Each number is 128 + 24 x the weight over the matrix's rms, rounded and kept within 0 to 255. Layers, rows and columns count from 0.

# layer 7 attention key, 192x256, rms 0.0334, rows 99-109, columns 64-127
[[110 125 145 112  80 127 129 118  98 109 110  96 153 138  84 173 149 145 171 103 136 116 122 124 133 112 107  98  76 149 129 135 155 128 140 143 122 112 106 152 120 106 122 128 106 151 155 110 116  91 119 168 117 104 164 111 130 163 104 146 161 138 129 102]
 [ 99 193 114 143 131 157 160  87 158 128 151 124 122 147 111 109 125 132 122 133  98 150 132 118 157  92 169 145 136 149 167 113 151 148 153 136 177 109 129  98  99 141 144 131 178 102 136 143 111 151 119 139 136 149 165 120 161 131  83 143 137 118  92 132]
 [114  93 138 112  98  97  93 156 138 121 121 131  86 102 109 144 120 110 145 110 148  90 161 104  83 130 125 142 105 172 109 126 122 102 152 109 108 140 127  99 125 146 140 146 124 140 128 138 114 110 155 144  91 163 139 135 111  88 168 112  88 145 152 120]
 [133  97 121 107  92 127 111 117  75 142 169  98 117 119 144 111 137 126 113 120 123 159 142 118 155 133 135  87 101 133  75 172 109  81 122 131 106 120 154  97 108 110  99 119 105 118 136  80 136 123  76 108 108  86 115 133 127 113 137 110 147 150 123  79]
 [105 119 142 142 109  97 122 134 127 143 114 159 154 150 122 129 135 154 108 146 114 117 121 108 151 119 138  95 187 129 123 147 108 126 154 147 112 106  90 140 123 134 107  91 152 119 149 137 115 159 141 116 119 131 178 110 145 155 116 126  99 104 142 111]
 [111  86 126 170 114 137  98 125 164  76  82 125 110 161 152 107 151 150 139 125 136 130 132  90 116  62 150 159 120 133 146 167 102 157 107 108 118 124 113 143 144 126  93 129 149 134 152 124 118 107 125 177 122  75 103  91 148 121 112  99 120 160 149 140]
 [154 117 121 149 106 125 120 102 191 129 107 110 128 146  81 129  95 145 154 113 145 108 164 101  96 134 114 160  69 141 154 113 130 112 133 122 126 111 100  99 137 130 133 129 132 136 139 125 110 106 131  94 124 117 124 152 125  98 150 153 116 140 138 106]
 [ 95 132 136 150 117 175 158  89 120 136 143 127 122 139 141 132 153 133  82 154 119 105 120 118 101 141 116 132 133  97 103 135 150 158 119  95 142 123 149 132  79 134 108 133 111 146 125 140 139 147 135 130 128 141 155 123 135 140 108 114 136 113 142 135]
 [121 113 101 159 123  98 108  92 120 143 152  99 113 130  83 119 117 130 149 122  88 120 137 115  65 131 167 141  90 126 122 125 166 114 127 158 128 103 142 116 110 157 112 133 161 115 120 124 128 100  97 162  87 140 135 138 134 131 139 108 119 126  80 158]
 [100 129 101 131 158 119 163  86 150 118  90 135 105 130 153 142 135 170 146 180 139 128  87 172 152 121 153 186 106 146  91 139 143 162 130 140 125 112 117 126 190 132 148 152 150 146 157 132 154 117 116 139 142 154 133 127 127 179  90 128 169 100 108 104]
 [ 97 125  87 143 111  87  82 111 156 125 112 146 131 114 161 156 124 121 132 154 157  92 168 141 141  97  91 106 134 141  70 137 132 101  84 129 115 117 123  96 151 129 132 105  87 116 108 121 176 181 115 143  80  95 141  70 130 145 177 139 105 148 144 114]]
# layer 7 attention query, 192x256, rms 0.0333, rows 100-109, columns 64-127
[[139 147 156 110 113 142 189 150 130 139 139 147  98  99 126 124 134 109 129 131 119 132 120 145 121 139 119 103 139 128  95 110 121 130  96 135 126 132  98 151 125 138 150 115 110 124 101 136 135 113 126 127 124  88 153 104 110 102 144 143 102 133 144 145]
 [123 126 120 136 143 111 149 144 105 138 141 131 145 140 127 145 114 126 142 131 147 116 107 118  95 128 113  78 152  90 147  96 140 163  94  95 157 108 118 152 160 172 107 146 147 150 123 109 102 126 140  96 111 115 100 128 128 129 161 115 150 104 137 122]
 [116 167 178 100 113 105 124 145 107  95  88 121 116 131 103 124 143 135 169 135 148  48 125 139 104 146 116  97 116 125 105 110 146 114  92 128 137 156  95 109 141 155 113 102  91 137 143 112  95 155 159  86 112 126  98 116 131 126  96 104 146 115 150 128]
 [152 122 119 118  96  91 149 129 161 132 143 118 179 138 137 132 130  95  97 117  96 110 124 151 118 137 136 159 114 116 133 145 163 117 126 118 119 145 149 107 150 130 139 127 117 143 140 145 151 121 120 146 164 132 115 131 128 135 127 129 159 150 124 118]
 [ 73 116 133 127  60 141 140 124 170 125 154 118 146 129 113  66 130 112 119 125 112 148 125  95 116 130 104 122  98  88  92 140 155 102 108 141 143 113 122 129 126 104 140  77 135 170 132 167 134 157 159  86 158 125 111 145 122 115 155 177  89 114 111 163]
 [107 119 141 117 150 159  89 113 153 150 116 147 116 110 144 115 129 137 134 146 139 127 160 132 101 119 164 140 145 134 138 132 115 122 114 150 109 144 150 148 135 104 137 140 130 118 123 146 128 120 140 133 130 133 144 144 113 165 103 100 164 119 131 141]
 [122 141 142 139 139 123 131 192  97 109 142 153  98 135 119 107 115 133 117 117 132 110 111 128 131 158 136 123 103 121 131 153 106 121 119 113 136 159 106 129  96 119 149 142 138 118 112  73  97 135 145 111 120 116 123 103  72 138 109  99 152 149 123 111]
 [160 113 124 166  88 155 136 122 152  92 104 122 114 121 160 112 151  78 118 136 169 129 162 111 145 134 104 120 130 168 129 144 111 147 112 125 100 176 146 129 144 145 112 110 112  67 154 130 141 111 112 179 147 115 121 141 156 146 161 135 139 130 127 132]
 [ 98 115 130 138 140 109 150 131 137 136 102  98 129 147  95 169 163  98 155 167 138 115  96  87  99 129 120 158 149 101 132  89  76 121  80  95 116 125 137 100  97 125 114 122 116 169 145 149 125 115 137 104 121 130 111 141 133 123 145 112  73 169 134 158]
 [155 131 126 141 110 133 131  60 142 111 132 166 153 111 121 116 135 129 101 171 119 145 145 120 129 168 155 189 115 100 103 131 122  77 151 110 152 132 129 142 139 148  86 140 122  86 136 150 110 103 130 130 151 132  77 160 124 125 166 104 117 130 151 131]]